From a checkpoint of a small transformer trained on Wikipedia: rotary positions, capped logits.
Each number is 128 + 24 x the weight over its row's rms, rounded and kept within 0 to 255. Layers, rows and columns count from 0. Numbers have three digits each. The size before them is the row's rms in percent of the matrix's.

# layer 4 MLP gate, 320x128, rms 0.124, rows 211-227, columns 0-127
105:148140093152153135135141173143162105134125107127087143119113115133150165089132097138112145112140184154125111173127109117161096090095109135131155112148148110143118105119133143166140142157131129140087127128119135108168126162126134100054178127122081135111104120137137142117101108120141086137069165164116125127103143115191080166102149114108145129125136139148111126115137098128120119157126
112:139119124126164122156130153125087186132121185132123131092144080149132144132085111100140083127135134138133141142138080148134120110101165112081124119123152128149140133111130110142179099121126117159122121145124118083117152088134083113120117173136148154138103175100136111185153130118113123143146158157120086085134147142148125149088141180118103133134150161132129084148099126112153126122152
087:157138111151108112142124140143125096112098127148125097160116159123088144096140127120144086128082141139131133139167090138111152151127155104157158123128116149146112110147089138137130156134108112079136097096124166097159168114151132105113142134118157091179087127116126134089141076151095107159125119128162115118128133173107179148121118130159091110122150102133102106148156121071129093158152
055:098128151132090114106172144150170116178107091141094130136130088097128098120155144125113151123081156129101086181145121139152120132141148129092076165149142108117119110096112152148103122138117167121138146163127133162140127068103130122119096121123096073141101143123124126080129130116131095132086132096160116096133086094121126121144105105121120111120099098114137153123125108096099134111100
103:150122153115124146156098121130160121137095149114124131166102100125120121159124124123126118108117124169139146138144131165135174098132104117173059121114135128100113149129166134155128088126128157167163098126162095094111108154126150126140135149113126138143123129149146145104115107065159128163063093137135089168147102148094098101137151150101125115126168133148133154070116148135118099149115
100:111141151073125104137096096134122120172155151104139132103114182133130125085120149090068120163158152135100153122134098099096113124114152133117100126076111137121105103104079174182150125138156138132133110115154134121144112099110138132105137094109127131091089151129138157124091153124150120135131111127153104145147114101131107149121104109118121126170168118091120134137126079128128191138115
107:114124114116173143122158105122143072146115123120169096138142104121142154162139149150183132192138109100080132151129154148171139121116107148163122140112166123149163158146102153159173111110116124124109128132142144140129096131126137121142146140112144118153116104116156117175131164123168120147118129152134150154134137086134131171114117123120128170182109132159145114099121110142063161099095
093:151159104135109151100103085137139048106138159156148136172129122179109108105163171150124119095123118141120127099099137153113105171141106145099158137141149127153106131139119140116104122101116183110144140160135132127100170101163084108112168109150124074102092122115154161139122145166119117133153089127124134118133130139129143154106143161119119129111085109123137129136151092123126099090119
093:148134096116141121137142108159138116126087160092152102088166164128149125116154112133148087104122135123097140134126119122108122163144140073136116073142159123093145108144110125126124100093128122141112109127127144129175112083143133149119186131109147112095122117133070153102126129156133179143155196121116126141103128095142134126120147099095110103154156146126107130091192149115121120098117
100:162148139102163101148112172155132119107078088088129110137122142167130129126091115160172096145113150144100122108100145107100144124113113141109144134118106129148126132151116172130133128125146142131104109114146133124152117178133147104153072156137117167137117128127155073151132113134117148119106165153165138149134164148133148133172155145132129142170133163152117111130133084137121178143053
103:137127120108139110136137105073144160123125119133115074109109101121142152147107143141122163118129122107130164090148130124097098145121156104116155145147165103126134131138119107180148113125108104134156138071122152125176119152147206128129136123121147093108082130161120142130137134118125152101149120152121138139127161148136137172116137147108113159149108135115084171114105112082121197108079
095:141112124125118151151114159122152070135068114131134096144151118115138137123103121180107108141156098135111120144133148147140125148105143090117142127134109107098084085106103143116130128157142127124052084140142089137128137156103107092141106147133105125102149140119130121124089174164133053136084124107129150121137113120143149093108141114140148144117108096132132120196121147097123124145100
104:141113131166130087119144087122144175103137164130091110107132131153104162136124110090124151108165103095126105144124126133164115121143146141135134127128174158151145106091118133116156129145185051136129137141160110094144134163107149103081164122160138138162119110129093091097100120116081113133129116135146142097172142117152127132105145096095112148117140137150181089144120102132104133114131
106:156112157091105158091095117105163137146172155087133171144099165129133082143080119120120119171133154153096133112098132154125129079143097156158076105120103148149128141157114105124099152091150093126115099131134137131159093113121147170125138127101115128120118141136123101093099136113113155130126171140136088127141134094135112122152127150127114125154145132167148082130175090141111094140112
109:131103096120138125122126116145123086135123099121137149111100124105153176149196134075131094125174137118135078156130153145114142120093164164137098130117081107084140130127104123156126117054099148122107134166118097148123166150113137115148102186127134141140117140145118137106119137153128109134108122099145113142117112147132118110155162178155084160144123158159126132095122115121122138166117
102:124115146164101136144093086152150075116156091125106142128123105092131123116095124164100134101145131166113128158117098151148145125144104106126114145157123126125152148162124154125165175121102124097155115107144136085093163108097130167174144099128130098118107105148118120119176105102164144114093137145128132116134105113116135113162155105125102059086167113130134121093119119121158121170105
103:134146131143101133108126110122123146130116134134134154153127068115115106138120133160098130125163130117148110094186129139133144099149137059128073106127113111177162096149095135127139116123146124096141128131107102126136127107168109159142091108118110111180135162129121130105113087102138128127133101175122167117092121131079153126143133141139140173167144161101155138082156120173158155101112
# layer 4 MLP up, 320x128, rms 0.127, rows 211-227, columns 0-127
107:138133105092101153142149098145112108138100174120153120131143138118136176133169111132143117119107137118129107098137116146106179108109103125125103153158140122145135093093162158153156176094114119129120138071142111139114160143150112113148132104131064140103116075083153144109184141120161162113144098116150137120154118101143116079139125135166121095120127132100162099138139082122144114135148
112:138123106081122073136139149155120136145137123124053115108131091150167133097106150106164138156125136138118116141175132178147153117111151129159090181120191118102144106155101150138135093158094164137137147121141125150149157130109138120144168105100111087143138115156137133143104097132153119125102152136137125143153120165095139064118137124123090147131143125125136111139150116133102099125158
096:138103141125177105128140135104118106106152157147128117133153113107127138153163096192119114124129123111104150137101124127093161137110120172109075159105106121116108114137156135125112138122135175094158118107123055122154124161117136115110134146138107113084127077149137180136168138132093100134167093151117129136129118122116129093094175124148107142140120121146171132146150087122108167112168
055:110150130130094113158160118145101130145122123137119137130128101090115116148129135106069155156115099135105106099141101114106156158104098073093093111135125127107149107103118111148137125135080135097160112131135144136129134095105171128166130117136106062139105084128107137113174140141150110149096175113129153124119125096108101115120093123120064113130115118113102132135162092161089161088131
109:108123180160128166142118140117113058174164131149130167143154140141138101153125097144164125170146150122156120164174097128115121121134113158125143151132086141120075130119126158113115081161118133141166130165163121130115185143121121194149123117146114098142120158104102126130126168129134115154113109064118112140148102143115110100110118158101145108129136156115126145113102127121125135140132
095:112146142150120146098105120113167188127141128183169130146123095117124167138141151151108128115100141141094148115162120121124083146117140109154113137095092135108143155159142136121133142099167135131129134165179115143158122105166108146121141113137100137115155151156123153123119124116119180141126121139148111108197168123122151139072130105118191148143141133125145176117102098108151145164140
112:118092135136160139122128155170146146111155097166131122126117126136120102151109120175117156113095144121140194123110109105113181090134143136138111153086108155155164140104111134159123120117138112119175134104149089104151085114102089146137138097139127166072109124144129112157116120150131126154153111142137111120136159167170130130141098154114149181148124102111134129092126133155118113065144
097:112097134128086107082130136123111139101163128156109133150124114160141088135101115138132123146121099134160163093126160136179113100136129116100090135132131122153091114065117120158105092104152105086117115096180136134133153134135126121157146098111133135080104137133158124141131118159121128152140081159141113138121091098186139125119127109052141163109134104137095160118143106143125133142155
103:113082103073155086082145118141133136104114114102139181166085137127139147149167167131152128131069161172140099147115127142143117118157108135131148136104141128108089158143168119109163119136115138174098166122107124129135107110113183140114145111140132115091153148094148124124114135122163142094111127157161125164142132137117116098123126108143101141118112150127138143106164140170187135127115
107:131140095138177117148141147154146147159106147091152132127182107093130123149136164167175111177094132105144096164161085150119110125102126137148158162115120156131146137165133136182142135126140147103124087129161099139133130135105102145144126135138115126163157112135139104172095168123151111151120149153138153166177135122161114177152106147132138106146145131105121122164105110122086140110108
108:092136133135127091124147075117120125094133126136102102119129152150113132137135104140111150152129112116089122080112128129158174145144138100123155168131088141099139111143125127176109111150133188124109113163094117110143166113147155115156090100145117134091108084106116125071120135113112147128168149133109153132129151111133150161152110111120102098131106140070115102124115147115128160129207
100:154126140124074164103148088150081110102135148123160138130087075120119115169128139126159130141126162146067088152143159154116139144114091167161150130115133161148107108141118144178184084134148140092094122138138112196076112087137139130140136133139117150100157127132121145106110138118132120150132116113094106114164111106128119142145136121115132144134150124128147135156105121154156114114159
104:144093093111163122138123152147134136161103129150163104145103116147145162162140096107144106087153130096151105129120153141130135129099161142105153077111135160131107136138118116113134119134098117166177105149123113135103139121106116103110152126145133126106162161107099117141131110088121101100123124100169116171161102128182180071079118110102118117119149072110161154120130139106121108123168
098:165131143130118099147145125115100154105114142136133163111130108111133113164092138136141108121145098146155152120095137124160124114118145168125104121177119101185121135149139153131136079158142175102153120172125159128158148139107133114142126115110114122158093136099170066090127100154148118163162152104101128097134120091138105114174110095168138174163185103128136124148113120131127121138149
112:113114067105116089152128127063151132125133165130146098126124131117135073135116167161141129163122104201108142122106126099124146106124135159169110124111118096150105077143122150109126125177165129145128133113120108093136117116124168114097118128138121122115099114071134131135133141153126144115133108120080134141126085133127139121118115161161192108126147117162112116158164110125136084134121
091:145156127106124146161125082127144137107124103124102144114143142112174185108139122094138127152117068157122109140084111123173151119109145126092136148153132096148176091130120101120089165094088089136140142137114133113116132109158141111152145127104129114135155088115166133097159117136146113155102148164139136135137100117090157125161126109116068135108109121139172120132129143123188129148163
095:135125145148124106092178156069136116147152081123129176138177130121077127151115143143106138106156135116207151104171104099104164136120164035132113137089132113129115126117125156165143121148141087142101148109124127065130138109134105104130122136168130134137136125142147111127162122130119171130149099136114133122124127117127128107111143138119143133097137154141135135105125137148149115132099
# layer 4 MLP down (transposed), 320x128, rms 0.0723, rows 211-227, columns 0-127
102:135107107138150127123130111132120123162138174130141127103095123113163131144069108173130103159143183141092117070136139119116132151153117125163119139148168159097121107124122131162095130157141128148074162131107168086123159163103108126146132121104089122145095097143147141140135114089141124122150114155090153147132149138136143152137174100168154142112143131085111114076128126129129138079138
096:101174141146123174101149109113081127133112166112158133150140086092146107157092131086124135084091152162126097115141105123142091130142160137131099157127111163150117129128104106125133145139094096109156087146106122107103151115143123125115125171107135136120073109107124102114156140132123112103179151152125096093150159107159135121154104190130108102144151104105142132142114152106128150135166
087:108135131151152082170126133136148112120168106113174140120142104180116148126093160093144127162133107121092112106101117093119117150136125120111099109144127149122128166100071085145121153132132143085121096143122121110133122180142123131143128168136162071144126113106123130090100145149124116162120127121108097126122101113132073135083110139115169129107137176133144165107094081120122147119098
053:159109114108138130136113103072126144130086156118153151171139141100153136119047127105127143104129135144148084115112128111148109145098143135147127108115150166116120128131121158107118112097146112132128181089149146165114163151133108126144127134138157178123153125162103134139127120185143156116112135188118165102106124150133160151105135141131134173098132128160111131108161121134140073104165
111:165140122113123125123123144150092143125099123114136118109115155117133110114130100097107124118130117125155121117124121111121114093126147192123142086141143148110145158173147111131143085101084120117148095132102153157113099136086121090116119139142169099173165123158150155103161121118098134071127142141128133128077090120081117175128097128126166101112129081170153118162143100134160110134165
097:139167151152118108104131153135100126159119178108122135165083115134151143144143104144154127170104112128154127128166159115165134110125122144140108150109155147141113117129094122095133162162096129136154130116151152152131123135129088122120139104132101171153137130180154089105105147077119107094133126121078137081127113183142137141118145167099150155192115134128082108172126125133113154137141
109:044095158102116162149156114121134070113115131090111108120086103129119122129168107110121144143128127108077135138148105162114144146129125136134115115085123133115142090134142149134093122136143133125147157131153134177126170113114094093138154085155145124123132136137123088122127169151147098137126108104109171110121165154077122099146104114123108184150111139112138089110151143152122134095113
095:129080130126160131117123134103109174110091161118167187115143117154143111140121106122116108127136149135123136107148149104127135107124125130115099143127108160134127127119151122104114127150112096113131116122152119059152114072099132139123089135128084116089194114132165107133141076090113141146132096137142125141140100074115092103087129089130163123150151157173111106087122116109130146130101
093:143156156163144155128133137141133132129117103110116138152151161102148118147083087166096104098087117118159164142137132112079124119161106141121121145123086152118130106161127163146110127099174147134138180122120171164137135178108129152101092156109090174121112142092147143094181147147137146131096086093143127101119154164113116139101123121097128111129130089130108148140149123147103116144139
104:145159109120140104114156156130153127137155171105112108086128155159104089134111144144109147132122108127168158125131114108142154137135179129154111105143084126142128095116144097117140123089141145123130114109158099098085132165128126155093131165101136131163120188128109121088116156159193126105147098138150090115168106128138155112163096130133145115181111148105163133105127108144116124124084
108:110083147119149102095120114163159112121131131155118156108138130123118145132197130126156168128169105134074128130143130169127103157160128171120110136122152137140102154135113117176148136136193094113106117145131097162097127137098122111119133079133132130140089148127128113102118164126155139127088121076101066147114101101151108133147114127151161120138122126101141101119114150081112123098142
090:135106109117106081158119169128151170139118108194117123128093120157127141117126099150090126099154136126104149136113108134149118104158157118150163162161122094133131119074137140133092151140148123160168143142120166121142119127181167174125144111117135106097129146129110137132129089140128146126105128117157169180114134156089141145139146145123169154097104088098111147128100139099103172144137
103:145157090166139173102124185130088128142152106130128163152164116100114134121171165130173153155098069111123080143139144142118149115153156117145132114123140125155142083144133145115115110156141139168107110153151146135152134143057143120101161114146117145110156102137088121134103160119128150136101149131163085141097162173153097112129144131119160128139159142143112124128138133106116133098120
107:132168106140101110104138148152122144134194134113147127127127186122161173155061122121140149126140124138144121121061159116129102145103113108136082097091119101155149138136120120098166135132128144084103131145111113134131108148114138144142115123101106121165143162141118160116098126181088107100125177119082100131116136109158108160137110115148159141153115108124121140118151169124139157149150
109:122174120079130136138123136143101138072097121135157139144105126139107129083107094173104116139083127108124127133098120108103162114142128097082148133127163185109144113137167136107104126139167119097153162144110108111185119127154150137129108146137155116112147141131107126151129097085103112096132118121190161110101142130132089132133114140139129166096131119111124127104103120147157150066101
104:129102138100143079107141156138131112151114134105145194108140135143133070136118080119139079127074143149113095153132111118135147135131149148160141079105113133127104150134163148114069166150144153132120152144167121163168126154127150120134117139111147121164194151125119143139127126119124119127133141165109098158163105147136112139101129106136108167116131135081101115125152123149077120102112
105:094152162120110140153151142081138132123165143127113151086164084105100092126119112156123127131119183141147124120118091138135123092158118086148127103113129122119098090125125153117138089096196124100070124139134101169165184094158127122108154116153139107146098153083103154139136141142100134148141116113139113115133127133146137107139088149112143094107119136141183132117121118143098148114137